From a checkpoint of a small transformer trained on Wikipedia.
Size: 11 layers, width 160, 10 heads of 32 (5 for keys and values), MLP 512 SwiGLU, vocabulary 1473, 4.64M parameters.
Architecture: RMSNorm before each block, rotary positions, no biases in attention or MLP, tied embeddings.
Training: 105M tokens, 6421 steps.
Each number is 500 + 50 x the weight over its row's rms, rounded and kept within 0 to 999. Layers, rows and columns count from 0. Numbers have three digits each. The size before them is the row's rms in percent of the matrix's.

# layer 7 MLP gate, 512x160, rms 0.168, rows 54-111, columns 80-159
098:356462471490505486504437437577413494452458566520486489494494389441474494480482551454555418494520478491525409512533488497555596477624514477561482525483408577466536454362557398477562529518465543505512571518435501525576533517562434552519450538
095:602453484450521520374550566502443452373468499461463502576419561510436509503527455475512467470518576443554521528479538489419489452536479622509440505632491485467475498513498484454526520531502510454528510510457456521564547528480492483450495477
088:545451535521553575453356502546580451563494523549471571488590450411438495508525481543500455550453455507397474587492522479493461432434517491536571440384531539496535486535510371532569565525470417464457523506452552495523482485532447531483600552
106:598369518545480525514445548489526497458440429536546476472545453505532479471482483517549539403508448439603467502493474548516570442412457466531523593516577533408578486530571435548479472534500472465427545466513397506422543503522443531624598446
105:480517523476461534464456638520452492454411475451522489570409496503560523495538492524508472528440492475590438552510552535580410416403518440443408433522520587482487473469531445447491482551443494510611530557593519529527491492439477595490537465
099:504526485502417519520485459524492414488488443593432549472428477476519468534535459485436598527603465491470470584429495462448520418474457554534559534504476546446493559504501520580583638466514536473506418524568555459524591566586507541513524499
099:497483563486545426500562444486461542503472594490568442461468482560407456416581457564504473510592525475505493513507477509487446472580531476558533468477490473536536521545520419522535530541463441476456526506562475452528550562490557545486546501
112:489459553390520503441515474558473449507429550461521569469440547507538536547425466603559441543505559519420489556501547496528548508536471456623583441445531389485460490468501453470534404580551504493535500469530512488549474596485555506497433522
105:511542488556514522513559514506469481501465549500525383522598578452402437547445500373450490431523419555458446414581447586536524582487565429473533465506495485545446525470542534469510499404494563604506461544571512503482507498407477364512432547
099:523508574534511555479513539530498380513506482590448480415461440460527551474502464466457483575554520446447427463575476524433527540516554497522445498545558409577490542547494587548524453527530485518531484600519506497542528491489500607519521528
104:482508458544469523543521442570507492453444500471480454521408496452422517470479415510470494474467521511460502439529481531444397512487512555419493507519469505440506487514423411473439498498642491461441458428449422532431601566592518455479518431
098:461481443556431476469449452568457454530490518574503505507423536513514541421472535502485534531482510499375491543482499462530493510596468521559429500556492492483497537475550479473481535449445575478533556504511556576380461513489497499507525542
100:506531547466433568414543600429524530422496479549489502456473518448522497515556509412530493452490528542450566482542573376503450540535530506506475471578590465500624469509449509500494560415453484456532474481602422583429536509546509525482563454
102:518501618467495465451466399421507482442497481478471541499414454507458467483465548475468488561466573448506485456467526555533464429395525521464515544497507521592482512492544382528490533457579515519525495542487510576474556526475498631478442433
099:561453481528441534553526403500513522499414541505457589498447480556518554518508462475497587485497573489510416480476437498532420507459519540429452580515486560442560488508450501463435496553441412576453481544526433499489504506501513459402512409
090:499463444480467464484523514586438408570595535561470431495518493468553515569473527490485482478491578537481493518504572361511554417547437470522530503519559517487508510512460548473540531513558496457533541501466500472517375471443397532506509446
100:461539574483571479488476473563532494463493456519568457462495581517516619543481618503545366493590511451488510541529488453506584481516494529501464583552569443445515488567509484463461454485465418524414484464526444560567499517514480575464471452
098:455465493445596494426545433459524561415458501577520503615412493467587515476411538435496425547518489489483451552442496459472523454463449580619553529434548577596563571547560443511569596543509510538514439532460483535517540444515528466522458501
101:528413514481425545532585457455478555475554595477512573483417543690566562456403492503542480501550573499419475476450464478496461425426448526540600531446481471564559579599495560556458524571530516561517543546468479475488559512496538534568534460
105:470511519534460533447410435536450501507450481531489494580559587443447514407451554475308470480533518517499589539483500526545558492486556519522456536523489467488505461575481458524585403483524507406463482443585541480489548537461447434562522472
097:549552493488456481597498446499522470457436435458452496486515469479461624496560478540447484472478381470533524554440496512588536547408485510507442509448518526540605572457491543506571555571577477459397458441375462502491532523419492499503458404
109:532477537565482431420434394518481498416534482438401508568432578446464511551458381499541468510444475531488591483481515512483496481562512434585560542510528427475536494542447511563508422530473371487501565480563538438534462542454496576476535474
086:598508484572444535555450574451485483559352512506549495387421520474523468428521494508532514399473486446460461526535422512570547510493473473565420569438514588472521595481484508502455552623485532534575537567565495555509421431475417452506541492
104:404470498532517529431540473459517586444463466438499494534471490601463429425472469454462433483466462435442603460568505604553422509528422536516543508466424433428482475569419375437504554566506480581508495517525500457436557478404410580533488550
101:491463516515499535530450450574458548506567454494513487517450450437465548484527493501421458495504564565534493469485402458590468545500520540558473513562450490446525397518588563492575529558410535542547499521443532450472578509517481546540454507
094:548578533523494476494543444547407466489539457564472556509409410483532535487516530430462466452540481483528526563550434576572576464577484450546501562523477456503442432529484439542450563492568644524463510580435480531441508493476423646510482520
098:472484500420537539477551481527457510503437468423467433497492492480485475524417533489547540488525492581401476571482525524510586511487564596466473567514548539523521537582516493414454520509520434522490429523577519407501608480522471452467525437
103:457525467538507573503545476450481635419452554528517581585569546500543454400405475530532511486478605479481553523509459635462578463385587459500510584592445567593461465475506491534432602510541442466461445457524493492422454548578479464478399498
092:482497460546551530525494497488511570471459561449546542569445581459561463514474474488601476519535493579571462431529414468581566613501389504619450511488436547460607524484623535541417450507460484442533449504487524511648500417457457444537473531
094:450499390498521485559538425419489497571465551582545447501599525436535551534487569553502566601540549531437413479508455504427466458587452547486511449550477493521510580527423478471513538482493513612460562496527506525448492462510452523454470486
103:585532568552527537407497505560632482491455529445477557468519646541441440528444526434557487479489391564518510506478576457498490557476503534419462525556503423514553519474596544492480435470476496605328521560503537510518530492440439443488521400
100:454488436485553480515488493523561464480495493519465555602442446453664506424399490479533559482401477439418542518506445593483537501444493468562479497488487536466550584576483456598556556567496463494495512466561444451545506510518609465524521425
109:505506550404498544459495520478532455574574500469539533615539497550527554490516553553492474544373449483449448545469560647481485442456452510517513473545468442458422445507511496433497622466432484504439560513588521527487505544503481494543495507
094:477488522519456650402469590492447476515428506536515476428510520473553472582516523521401442535557464459528508533494468576470572502423479533488496466450457476399476541537436489523483407545603554526450542626536484445555437467516425509501483512
100:463504402558570627495518566471440515500581487458480528541505530524451526492415542452503497518463551463470559503561500498535591526653418510493391557560443489497509421514509434532444505598587405529462593556517542565447571510476450495493466543
107:475512510440481504427501512512528504507450436458580480430583541459427445497538503467527436525443558524460442483440585571466543564575430501568537423530464436369520538600512524506371464465523593516569509527456539527501456598502482476583440513
096:532484432491519586515485517561544527436541557495472448570532470417490506467446570428551512440505488622517421518529572510471513534523489580493526478479459490450522492493472435515474474393521428423516375474489613573449481542529538419488616559
106:486524555483560538502538452522507509543533503528508391498447557567494470496552456525502449485560491575469510397509451372491545416551462504434408585611495454543612531520445490517546528597501462448491486572557500537497486514456501640555461502
101:566474558395477513424515464444409602523505533438524502550569537496454414475565488526542475474462535449479450566535497433447560500466424588531513425392450460484483523530560421437483489448500571408471596572445461510450494528461520503538468559
109:503461511472523619583581510461468566471491485517576550565536476564465502445559552565587503529486541542504447482560462479528503552568472471426524557532493537598526551464579533466571622543480531487460487560485505485581484443489464499495454416
103:425465547507437394537544493483478475473466509489507464516490436486405416489493480517411508575534511426412514503455434512407563488493541475541526436548458408519412546526529560508438485484404544514548461560542490453548597526540470485547471421
103:524418504533472573559490454405485515406572540494469663478619473520591527482603445483530534424516553486477542465528552549451585459438418490484551497423507555465433459526444493527583521559542476502579451595488488431505474425439511576539464452
104:480528494498495501499492489491513603457464529488493587446563536435558487476453506494444486506454539463477518617462526580461510486570466540477503524598533433475396581570387504453493521448444432517474537525505621505467507467494519493513550371
101:486546512405482490475493573545445477461479510451477501496574564545497449575487439518554395408469502509350584505580448488488561557460443539423493435491517484454565426464485511558611462485510498453547593522490546426545470476475449555499506399
096:523455528545520453508541510479423498515473523414515459517574474471591564430557548534553553503508529399549536530591471568617511548566436534482448508459534460536442542493556485484453486550515493395544446451421503464517500483400479539445456515
099:493460502492414513461480563577515488536537415445588604465517394530438361517531484435501564484485492574552444501546544543590445551497574684467625528569506465552433548535467527525462498477509456494524576491505488495544497462529449467596516490
105:456451438526510472515515530423454458513501430494450496498458473497451517505516498451494534473535500502552530542630551537431468512480507488444451460457497528559563477529469485452464479582438518446483580521473530477498446585446431498572488475
104:502500519493454549569497531541512543485578480416496607486566433551457551397558444510507525439488547448573559471513522605464465491523452468439536463477460544412560556465472528449512612507532478457488457475470494487494454552528481488464508501
100:503469528513493445409386457595624489527466441433421486511456556522525511533413478511418462438416452534508552508487385491519539563518534489480441464522496494508514494576501529406480610508520521622408494499542554395597513407432439520499535482
099:587524511524519517540561568475517454504484526438532576534539488651442466558549532417449463450430514485536526556403480514529563517633428498518553453482458491438549427414484443474542526428561504543500590563450455593519513613481465420496525480
097:517445562435571427557429522437521555426596506493432561506498467435555463531445547466533396444526577469479473553531505494491581478550416505416478537636523410466540526492517541534511580519424427501440578600509486372527578397488465472465521509
106:599427498547546433498465570536465487563516507511508452553475511517482575499506541524560448527496564459437380540426556496461502440561473565535517546440482476557451524452627468420511484556522490543543482461471464564482482494513567556558514664
101:533568447514438497429451534534481562455492490515443531576452566403509534567474491615366515564509446567555457488521558349497555490371474531511486478517480471479484574492535455521516479472509578512464554507559564436534405416466511443462452404
093:473600527492487598478553476484542496543526408559588556519457524538489482481385442484473540457552401471504501501503471467479470459474489460501510532536504611448583523507445450536456448519531475490553461494552434523451518487506351504646506522
097:456480397534501522488469466521460513548599555418512539506535562497475503498470566423553497549480555522626571414518460404566560581561487440577537568531492424529524446534594463575498468468414452447476534422549498527477591499531536448433510507
098:565584551424526496455466554465576600455475549492425453479395529553461527460415534545467490468464458514477534551489578399484491504478536523504490438483425524505483474593459498489461403596590514574489442462555518451471558490474487538514480555
106:515544550535459487454528515508404465526438525459557514461499429487473536501510500522510504547477506548405554406465514442489414451552481487522500480551448463566490502539531653519414467489533477526501478504541518460482425496492462498470551549
098:532507562549489424557505557542525496439497520466532557535573532579428518526424488541385573646470574584552478518558527512407573553464477545454556499449512474354531526474538511491557540424643518512576462522450557477484473437483504520550441529
# layer 7 MLP up, 512x160, rms 0.166, rows 54-111, columns 80-159
093:448407560550587478499402457517504461481489508526489493467512426525438584565454461510471460468552463564490437529439416548509485510572470511645436522479451546432498410392496424525585507505435604586549549500524567556494493503474482511515472520
110:611438425429491558389544598469416472441407503498423409568456572529487436492484461465514480436546526440497543556483523476396479459502538540483495499584528464413494428552496514453501500539527553452546539510473405482562575491478504457511465500
092:470442575528497586607470512530529461550489537466471524505532457488447511429525484444541473452450446571428474596502515427605440546486490499512520467401480452521441526547492428561580518610437410488459517534480586477507502549492506435574497490
105:464505458508572535449486448536502417586529542551459453545399484541434403527532558501541513516449465444547390560487432520471549490426522485518555548507516381622469496571556470460493521494544522502463572406485551414507434459494414466440502546
103:516546489498502534513451494524502420383429447423471465499425545527512467454454530444481423464561371581507558473529498575524430494446504389613431580509555537560489395404538520491554481601529460632548522592550540467573484567474450548456399426
099:478575522520565454476509482489548519526397534399579402508521522480426520456395493450574397490427441534464467479504495475530569532489564493484529538477468525525493485480578577569425474422531450549445504474444519544517418521476609556625491467
096:497483529528549463554599439536446457420511617479648493550484519462513458476571591503520556494622507444488466461443501511459449394489518439561487542435523554561522510491512486480457517550502400549457521448528401451565509503478462516551561534
113:490474497508524531476453438543462469573515632466519489389477555595458524522562562428489452455504500607481440442489464489505533590563425500532476473508499598445580532441505533485483541595575554525581401538488482491532510612491423531519470500
101:420579360513541445465562471512517533501468482603601451511486548502501469482468493557454451608397481473453510417491478407471509464502508445605467538574468540498410477511488432517439494487487567571507484506500502481505503451483467427532469535
097:562509495546549544517413542536527507503484505531648500505496446497564572387467505407408549589448516584491544479447498526567503537483533479564595388494606515446477475520447547549527445545464605502501559553398566465425420475495492493506584525
102:512558568592536534413459551443445444566501478480510507582529459573497499472553472463511500526579496446440535504538436501604602499487427491510442467474473523534419440400563513569480477527419463529630508581513544540455443466542455612469361511
096:526412479510436499528544515531428542490456505437395531528517482495440493543493421480518521440494570484540511428562418512521525474456498524370570468449531512477499470564465476481471507553554433500503507527437471403528515523494492414397520501
101:587530503524465552523549436467586486535440504520478536567490477424536489537469577527525526610526598497546447503502441496478500482503487572466435524408410378540558473485532491563512509531542491639452484434542525406475577493455499518478488567
106:530408518493588439488433536500472510479498514472497510537473420449477524507488523451446610460475513412569470455529474534597542507475487388487492600482497404447516466423509527461482563497497435489475553618435509434521510551471477475490597537
103:560486523458511427545528494526499511580463551446476509565619487541562600532486521516549539543546508594492361566504476552507543427546490481475416495486508492497527543461513485514542579511469543586527508523575459528509354505571570448524592427
093:537418529440458521498493587559496434588583510587438456471485530490465564512482549462513452471533555512483491470438487426413541405491535464494552488507574543448504518522408490495476585479566495404564535474407482384488472476493457480557552499
103:521531462562381487484500511537521472412457576530513476417501579468501481481450438483427421451525551568455388489505485528499533494480446483523480606525523533435527485512545489511416483486567511553437507590480382553515569452533504431413525468
092:502517530601515582469541508528454419496539594493447472451567538494436458502525514537482549507463511544581578462549439505523446541562571402441459516582562412481460484505511538641534522467465458464559503421561547563503511488531475500486488510
107:508516537509479512472397529480506442484493435455528506441458540397529389538497498551526504466489481591542509375486585530553484594550552527496585566443506431510454422483506538493477446477507487429491564495500502500553544559500481381409431456
104:475382487526537470539431525566532498421441510446588580446480415536513517529557502475614430485551480538459455458496547444579434485563468440507541547455546503440523523457567459485365512418415528522548561561481493498506480497442458513536485543
103:481476536478523395525544521478527536403485580459421482541585466513589527566471494542510437591557488429461501561527500442448557438448513513373458501536479496468497480502571546472462514510519472505482406591538400437494465481493538508432592456
115:475404487498440501530482340524433455490516528558460526615496448553467501533480485539548522406527463522424415501449411577552485491527461501499562546520531521535457588454452530561545499469538394567601504462527481422493420512507474631561493503
096:597502461499469517522441514463440454613392520525481483453411492512450525499522454541504464422456465457452436547498399491530444527401528480462507520492525554419530514476454439563483622571530498543497471548565507445424423542586455432520438521
098:572584501469539493403591442456550501413433440556464552501484443443536568478457541503533504500442464514592429463525485480463501572550583462497452482498498533538464565479483471549532556477559453483427511520529545523414484513555603525487486494
100:420466511556523494434482562476519456548523533549530509621578493530470477495561426505472450518496439416476476475549453535493516467484497501454556432498558419545448545562414420539382565473551510440520564413475494558409405447398512515405427477
094:499394412511492498530560467461628507489452493530440494507519468423449485552469483583440466475460508520456453474475575454465512511498527547425560574598484609563500584458503543499506489563467408494574567430559433497551516453553599524486483502
097:514531601468528514494458454503488507457414530438378380497537447509531485439456549501483516418521532596510419542455562474497555487516516529472434494447534529545555507568439432404585486502467506566516388466517471439447581494526483501543461463
100:545478553532487484484538407534495527467569458488430515441533523456546432519407528539526497486512499469539534474459475584386556384470468432514380597626390594552522522547516490497473537497580399461468388517512509499498573478534549549473468503
089:558496494521471445470468487476445419476542464476431497459530437624469540479465375448482579510440482395471476474513603513459461348553530516417531463478494459516388485495428578481571491517462441537507595494582485519413481551509593500540544478
094:546427456558453487506516476533483505479570490501467488580440492566514567537442543443479536427468551448533534498490473552458469520591511498676516548504435474487559459537486480537508443533483483520624489415427539488557545469500474415577452390
104:446448536424479531527544499468517459457523500562487578548449484592494510559496502519535491579587501519479422473498479475438585476510529592378527568523410491455587533509569470465566522467485520471482509553556387536563507536474506428448401525
109:552485458421542488537442502516575497525490478505474491540464522486616523546389549451538577485462468498454500466469537571510535524433599451507473502491455510519460500523510480531526462492428450463509522501526407454437477504457493463468476489
105:534462449581441469567455449452467465450615498555568544568420568578499529519517461618503504430581531473447508467545568463564519456458584541430447467542492521476510491479527532457442390529493503465451409481569484557584543569501481463482412514
105:435567528440525613407497498362510523586447485455450488460452563445523595503450419515512446502591414494525491502483525518458543530378511532413574462454464508495455521601450451437520449506635512458518539583528444464554400533584504580520546446
103:453512535464527641570543535471509489455540424438515538519416581495494518564428581517530501534474560370458533491495506467537517505615560546446447472324520487579454374554495463524490518579483455532458508577513533458455562433455470531536438568
100:446523509538550444520412494547581473537600421403550539544489452444536472591551541585481517591501535542546437548426449551514437503494567545462564428578555477564472494511493487494574444383474498591579475535434548548526427513465598497492494512
091:504472551514433480545504455451517439567427488486562528471496506567462513564424487487431416515498503357584452511440459516446613422485511417532481556501488538460549592494572483548507505544472539641455583517548472548543557461387451505540497488
112:439473497477514488522566501492506471510560581526515462488471554603472554404589402566412392458562522530523602483569419417424475470530457497447430482481459416466555569500466444474479452494570574448486449514494451459521482486530565501524479579
094:526500490428501580445479500444491584500541612479512473469495549495502519490555555538622508527440561489489509521562522444453462498446446600548487459405531510463478536542522404443510354476556528455508634555451507425532483485518549523502406547
103:463580514439465470546611451478491550431487604517478469364457457464475415481532514477526508559611576548437568453453491555460561547487469494454492575421469462493596505468521486507506546545449479562530432536608494520532556510574486499461605508
099:453540466502552568497491502492539570532527528480499586515489519443528597537504520518561462434444465570597517571561580514419505521467485527505541571404473656429553449534494433556487560501640516460401540455524495555465530429508466511532447531
105:468452470551597477508469623504414462417467424524477455431425552475494448510502529481454489508470513508425524518422464493508510611461478439515426551483503552536482556495508459493514452451466456445476418570491455554541479522465446451400511515
105:520464422457552423541534487468399510468443518496538478604490525566475494509459465471449528530458406488462495545446549493466524444528436499565470488669473446474522542482528502492464481539615529573513468484481539434510493435469529570580473433
098:527478506493545471553504491509513511507542588561514482455460473553438554534453463457501513479572416431578544520447567459508367447484523482510521521420540533573603510528455541490421478493444489500552484521491442616511450522612569425575466507
093:447505448563525507422514524539432502570468521583448590509486551554484452531521411395569483461492455567411478433524545504537488436520535524526546602578429590430488559412509553433469521467491540457514524513484533615495546537435485561599471504
096:550534478460497482507518460383481542454423511553438471542443583439574520471606512552482578559529452495454539466520524456494613394561408343517466446369528535527543448548569474536602476496524594463522458424426533550467486475448523530444510457
103:538552536516472528492492507476471545414495430491533620492464537481508426442447508484534469541536596584537392487447511459567493570491499510474513449569578495525501392453568481520510541485605501502430388546493512481527488363566554451518475505
107:536446428516521521408490439466490478554424592594493454591480536460466550457451492591579541528563393479496444557506491512487541516483470516549580506478460537446553518522528471531625501512500493614503619568519581487550529521529526502476441615
099:452550473521534358437461491543560494485523496530532566492464523544544487475414559522488457543492435512541588490562499458611513496516446407450459470500529550446475511602511507465467407423558549532480449489564531522582489483591474487517488514
097:549547421548539487462490510466499483473531546582555556460525492575426499569561555443556567526571516498496574504485584548466476473581521477451559413559415456524472499543553454487479516490433634504511496492503465558521553518459401554467588529
097:558514502466453553394475453592590478494521559553572537494621448535518465467536593502486562590498582570547502482508430446567518481408512508451533530533523511455498543587512550477567405609530518576461399470456487476525477494517516444493459494
103:468469474560524511524476439603522443494469431347438465465563635528589512570501443471436472455499434560450483505450474523434424434456465521432574396494559526416491475543443456540562519470501484524484486486572497571538441522490574434554573489
103:461483577461564505556564453516493465499508584459567477434562436588510497465434452438539416459452555442442508528602446599420488529595512458439550464469557485475438472571433488540431472508492471535588497465458418473421621502501440584548497506
091:480421452520437420572507532534517557458508459443482487565499458475558537476600546513514410598495569491468500541488456491464562510492524515577482510585537458533472448494514558420512550536443492508448552517466583495510464464495562531438522424
101:570483480506437404538467489570497443570583569460449515472570521469477427534430529441494445453482552551512448448453466456436547493504561419490593539552478559457494465564525568544469491399473509438497536423526543524429541459443477419511543453
102:512488370509408488481497471507499457534470539495490511563547424531543441527540461468610529564533478580436556427511548485516522566448537484500451361453555473474513523483480545455549503540443504467420496544537469497600380488520477417475541484
096:476514575428510463480517424496599547523475503441479497576485481386497516575497402562494473514567592461496545472482489551487471467481522463465471513479509488619523574545458581440483501510440582457495500385477438540496517582556594445491497499
099:496506475509467455568436445501514584422492457621467537450513524503489546511480484550467524520431503579326519518439446462501528539582523558443531543488473459417480479497493570540537464475501475441448470530403510475531482466455518430533503474
# layer 7 MLP down (transposed), 512x160, rms 0.153, rows 54-110, columns 80-159
097:465458467516500575482516420501477483508477479569415544435500545592476493511503474535455386427479460479534555487407517485432495612520563528459506557447583461482522494462485432552595537513428519447488547509404460508554451498610481535481421516
096:509601512430512531453467533535431505557472488625541401478515525539568460495536495420261420453527479440502501497433510499417392521547546514421513501474517533472449507501546512527499457493546530480444538505409435373556520470536520453544493473
093:441557525471509476429443436484507481529521495573482525460539382513506488397558456580407435485486552486514537532461439511514533514460521504435526450487366561480432497520496430493560499499514543511494461538412530477507444547614532409435466575
102:504537576636530537424444594526474531504515440500486555480583518454504538556577460589425527568502565460422429459491523470496477533452491571515490552515506490472556432519519352412550523513553522470422527557576457476517492518421511524606529506
102:427603477498557507427484454470485455502596515592408490514485478509477524505422482509321385438531537544522511433475521622455447480595592544573438558500519481447480511502557474618502517552510560588492393564502611445466500512518445459468480476
100:449484457403456529484506492487490481570536470442513623488547531533603482424533497470635497573543471511500497520416543512487410587483470583501422526536469529595524523553545490488474611441499485527485535519556447504503501363487496504455526517
092:532455506454567450499541562555497495490407518557546471514576448510533436476514541550449511437448552573481464571519544498419439554419591472549473604475489594501496384446495430468589504525399491411570551442478477478561500485569586506553467491
113:486552372476545475498511486466480484488462544539482496380506486563434512546544530558432473569497609393512525555511540482497412498485363547516537457491525539482516466512476416532508606464503520518480510468445479625512504590545490507518491451
101:497524583570463414565474506491476473456566475487443419489427496527547534464585542520500439470478577452387517476497397576469501524495531474566478521492526529510533558510610560534545486526481568621551461505472575484464444486533439404381525449
097:437464504427532528513373532502526433563453474527502514478392481438523531427515462476513505434505470511537575575530558543531354377536582473493541540516440521560456461500549524431480523514480426525439508423504532551514547496513469404489503421
101:491506581542429538472546508462525497514536578536527499523527558500527529561575534579682417553453513507537359539535503506549624484622463516495427472576583569524543453516622540516491499465467504576571485536492499492539495425437555535561467608
101:550552494535457521509604458469473487427608562513414440509539584506524556446612474456490482463495529488567477483503487587564484526611556576508455485610478494469422451520585558490517520453468445531490493512518473539469411472473412531484478599
106:586580564491461476527485543596462397414510591541533512395531509535471544500493487467413566543430546489477532428511527433567531508557494464512566519467564463449532516574494482428487548403506393458537516389550525435480415487463494560429560472
103:508517524560500401462541492410591498449468529552400468471459513455561454568537452467519455559460496392521488393554547465456444520493545515477570640560506471519418529474500422535456569481530494539523468556467500491556601508497529501609597431
102:589515448437530582492428491559465450546527500513441535506529523452561479422593551454503489463454526387498482478461466510557461509512610528511547465462644546494490490485443467590429493502508497479492420528494435489421571565375589491471489481
097:424511549489462472496519484503456582394528411514470480449457549578507531436616469434383497473603473461594469506593519497525456539472562498506603545474484483399490478482492419510563519496422485579529471437506541465490541499610532473535446534
105:445467521485582563578484467455413569519530432554556465506427445447448486535420452524516522512442564543464589529494584465462548629406487441547560544485503488537427534509443485464568480557467496484517535473489428519543515524496518505465452469
097:469591491457583460495544611505553516498499540509579450530430541474595507515435424500592488581550356550508520549456539456581545535485405570485566442508548543552580558505444454490478496441570539533558503457451450549476510480503486518565545477
104:575471446548458509459458480577427497590418432432537488464460551471500456616480461453528545451577480602486566531548549519538516550497509526504383593496505419481520580588436540374554576556457543530510543544508545474501450501523536546546453550
101:471597487538435514483416532509480505563491574475526469430487488540443417564506458495485497448495429513503458542480522449578425452536429558554511513488550476365461534427604454519393525584502443458561513593511504491450498449433492520427568451
103:504454511564535442407476489513558500519451506476524433423431438494412437520546400560536434554537524550470491461457484351588441493427455518504474636450572523460427437452495531517441510543557469513534466587460433472430531528513496584532433546
107:556411426480496534505572422381513458532574605492411487607551501532518510438393446581504500413583478517476493425493491462517466499420490526526489518585561456478499542450438424582487470535473423533474473472545524529480469616554458495464601520
099:450496518414515505468369428497405537514612511500418542544453521518404539550467498484512468468475418514498535508504466464466521424546577546415532539400491552569495484483487504580533567491541512608504498583459495506500433552526513405473475472
098:523515537470566551509552491491423381522493568509501543570556560424435594499465567532506591506387477521554405534489564518571537541373521544472436509542531461479477527561538483500514481571555486495430508528562501534515529453527554507437519523
101:542480549523465530525522555561495508475516479475493492430567566516514500551499556617545512564530546486523361579478429512560557387551476527542505537442519466460478537565543489529463508505471576457504562511510494454532694492424511453515534513
098:511482522572549512618550501467501385453524464560457480570483487497404565463530574444573450482520579525456509631460523465455532513483398550530527459672482482552525477499483498426548504567560477466553567561555497475442525474511528429550493454
101:487421509510556504473469542544481521390515593545427452520496448512524564576541349495442518360497544509575548484497517479506405564553549458494515508497569486431530423553430507583506571422567581473469442468520496565525476473464464560474562533
101:497506510493461483565443506429444459445560479551501498487551518560482530492431482526515565430514583467486427565526498473480503411334645506457499505553537553407430512442493472556459395504565456532495529432474533521514534466492565511434495524
097:549457489543483487471532474580522395514486482480451553583505599567495488490464455487548443627531500445466541381468549469525501391595550610545481491540491456489554440479528588417577532495482471494552518513608475584588486508439512445434472450
093:608504373504545500572580460532489452498485485501462504464484642565505507496469412437655526440547516553466403440511445515575589407582524546536472465410480522500499531559542471498504497540517505508481571517491471535536514488500524503527611577
102:467521533477569486448624466571537519473473525470607492557481470521415502433508460496549521500525465451470484545489468507523488524482407517437601521551432579517498501411467499559478560431554486687472523415501461491427527408551505421554484490
101:524476484499540538432432615446478486569426469527511521444441506481619489485507513445487437376521508499461459475537459484501463531498624460591560478518507488478454470503469492493525466499491501558596491490454537476496507477440544542564441555
104:447561494450556537522525512436424518455519510536541526436528437436455452487477500466254465513467547384516632447523482497504403452541591514456589515516416518555554553473503508453534429573472466614535531473480554486463465556501493384554520460
093:427507534475493564479483500506437498437490533564577516474483494423552490437468512483213521454611459478524465493495462492391479504541534486463549451453497514535528508428494535523555398512522542556547503463400583462462484550535448533466535541
103:467527535430457487467493449505496543528488540493484502394406508493477403461536460440523496416575533518481471549438492458390548494471536522465502491455577459474457495493498422591578501498421551562430545420523515394539467463455603535491499455
104:498464600462462512523450415479539494461558435513435488497427516499547474539483510549559522536455478564492423461519553519445564532430446482531393505525519483590444470508448448533490455496626462502478535499512560460524452487520545509452594497
090:419496528526504552549553516517522572491478495557462489485486600529517459491511550534540431572506454469537392429507505473453509446663453588491467552495418458527485488603575533372485464474476484471495499488512498489489492543484496538534433585
107:505418551511535450458487648465500573475463520489550556540492477519466532441519500489478582528505439495416506501552577480530520532608482499504476490539484565477588453496451491520504504457584463580424530457553548500484544500601592535503434637
094:477498531470489482427475612469430504493505504528522574537608479452520559448558473474464565436543466506436494586469483534509434508466563525464465516572552454519466538450491433459461419483535533490505544501353517536526599586537518483553448544
103:531524554555433537518500459491414466519445547529426463513556575550562474479559475505499481523464511462484478437459542594504444551494475594587516511448405500540567576485430473551539463510521431564392514538486425520527513466507575571566485534
100:549497449473463437581531430472547416492494481515491595585508539457486496466486435589533474519487467464558517539521496585515507449433563514522554542439521503483538440465554508467462389471533538486500528501499488513514570491506472455578481512
105:510499596557468573536524520487512542498398506542471488451453581396541524434494478527533473494457468427539529476554509484491490563504447407531573560635456441442520533475504551470530523412474472581556610476503435537527451473504478408518479470
102:431497470475618476556495526451502379512500502508446464553492477550546410524511485520432521618486508543581364570477454459523523505409586440549477577462509566505578512541493448548499520476447527459510580378484501569518539454436530521471441511
098:484595542527565622434550463470499496512544534303489472496474505510440519485479516497470488451543486499518550625488528542460514584546501466487501492479436503469456463496536506386413562529526497492466506517391468504446435484509528444495451465
095:513542483582525482575503515563493389539525551571504610504550520477448421464561478454566422497473472560488538530525488538462524410611482500508445537552521479563560554453419549365621558427497388551450534434501564500464486491495499489538496539
099:481551483563475444478496548462495464410423452551436528573569475499540513510555556533537511512488472507538549415579513426453575456440574538437496487536528540605472426590523486482555450503491461437500466572474509609561515448513450612459544522
103:401468488509472491486487544525468534500541547468462568532478516487476561533503476447591516546444450560452515489536488547469553441505446570471398455480462550588582540551537448468470503490474474488495662566536523547558424632488431459540441527
109:470448452515438559553476579570522538423506533542572484489478510439535569501487454615505487491512483523636538463390546445439497560466504438495546455478512509471520477547475476501478597470519482500462511485431457422413589536491459583412496415
098:393494577467513544427459519453484523529546587503525622532489561547476529534489480441429548533532554418464449523513498527464506475480527533402462501425525472356524469488501502528435463498453512600522468539470481418553527474510432520420493475
091:456477513465439546414576482488571523502554512539477417496424443515577500528592496599402504476512533488427553488454444582412443522518586513508444499458504496437472497484558557577443529507463452589505435456396438452472425537488527473532511415
100:426583439500519500453530502517530522464436562483500451446523473557455440499452585425652407561455511497524463457540511408453465524502472566500511443463464496571401403460546491470402549517544462532459542505515431529458512458599521549492486531
105:477439514488364589444575466494483522497561483421493481514552463500403449477505535405606550442407454570517475532461555517490482460428437569510645530423528562500518508453531421511489463457469450521483485592512432543483516525519519557486500517
097:556497496459414516522467471530532505432469449511484508485503582391560575486523523526729486528439572509529562506553445519503536467611529513531549505441516535567514486550534554537492552471378460518519484463486440502500561392506447464519458495
097:529530475538484505524376493550594469453547444475510428495457546468586549509514468450552449533445515547510451569459470517574484499463497557498450496589584492531561566508529448555444522601432555459487556506579494589513506532486536529526535581
098:470498430557518492522493505562517476574576503510484439465560456467476505509488553486337448479499486502576565494521451538514508479502521403448604476576476536398515390458413496549520447401438552519419508523536475558508503484497526499529502462
098:490518443500458573393456540529525554538478446400530497428455528486475518463491584409514508591409480453531472520488587514600498422583509493452502488429517415425525446468481565521484480557569566487430471505596576428497461557462475575492509496
101:616476511440491464573580520460540511440476514616497565515469532503481476518507529468379500480455508544508584501561580462478594528413476548413517514625469533389453544479473471544592494617519529537534412459379512496505602496543549511440478543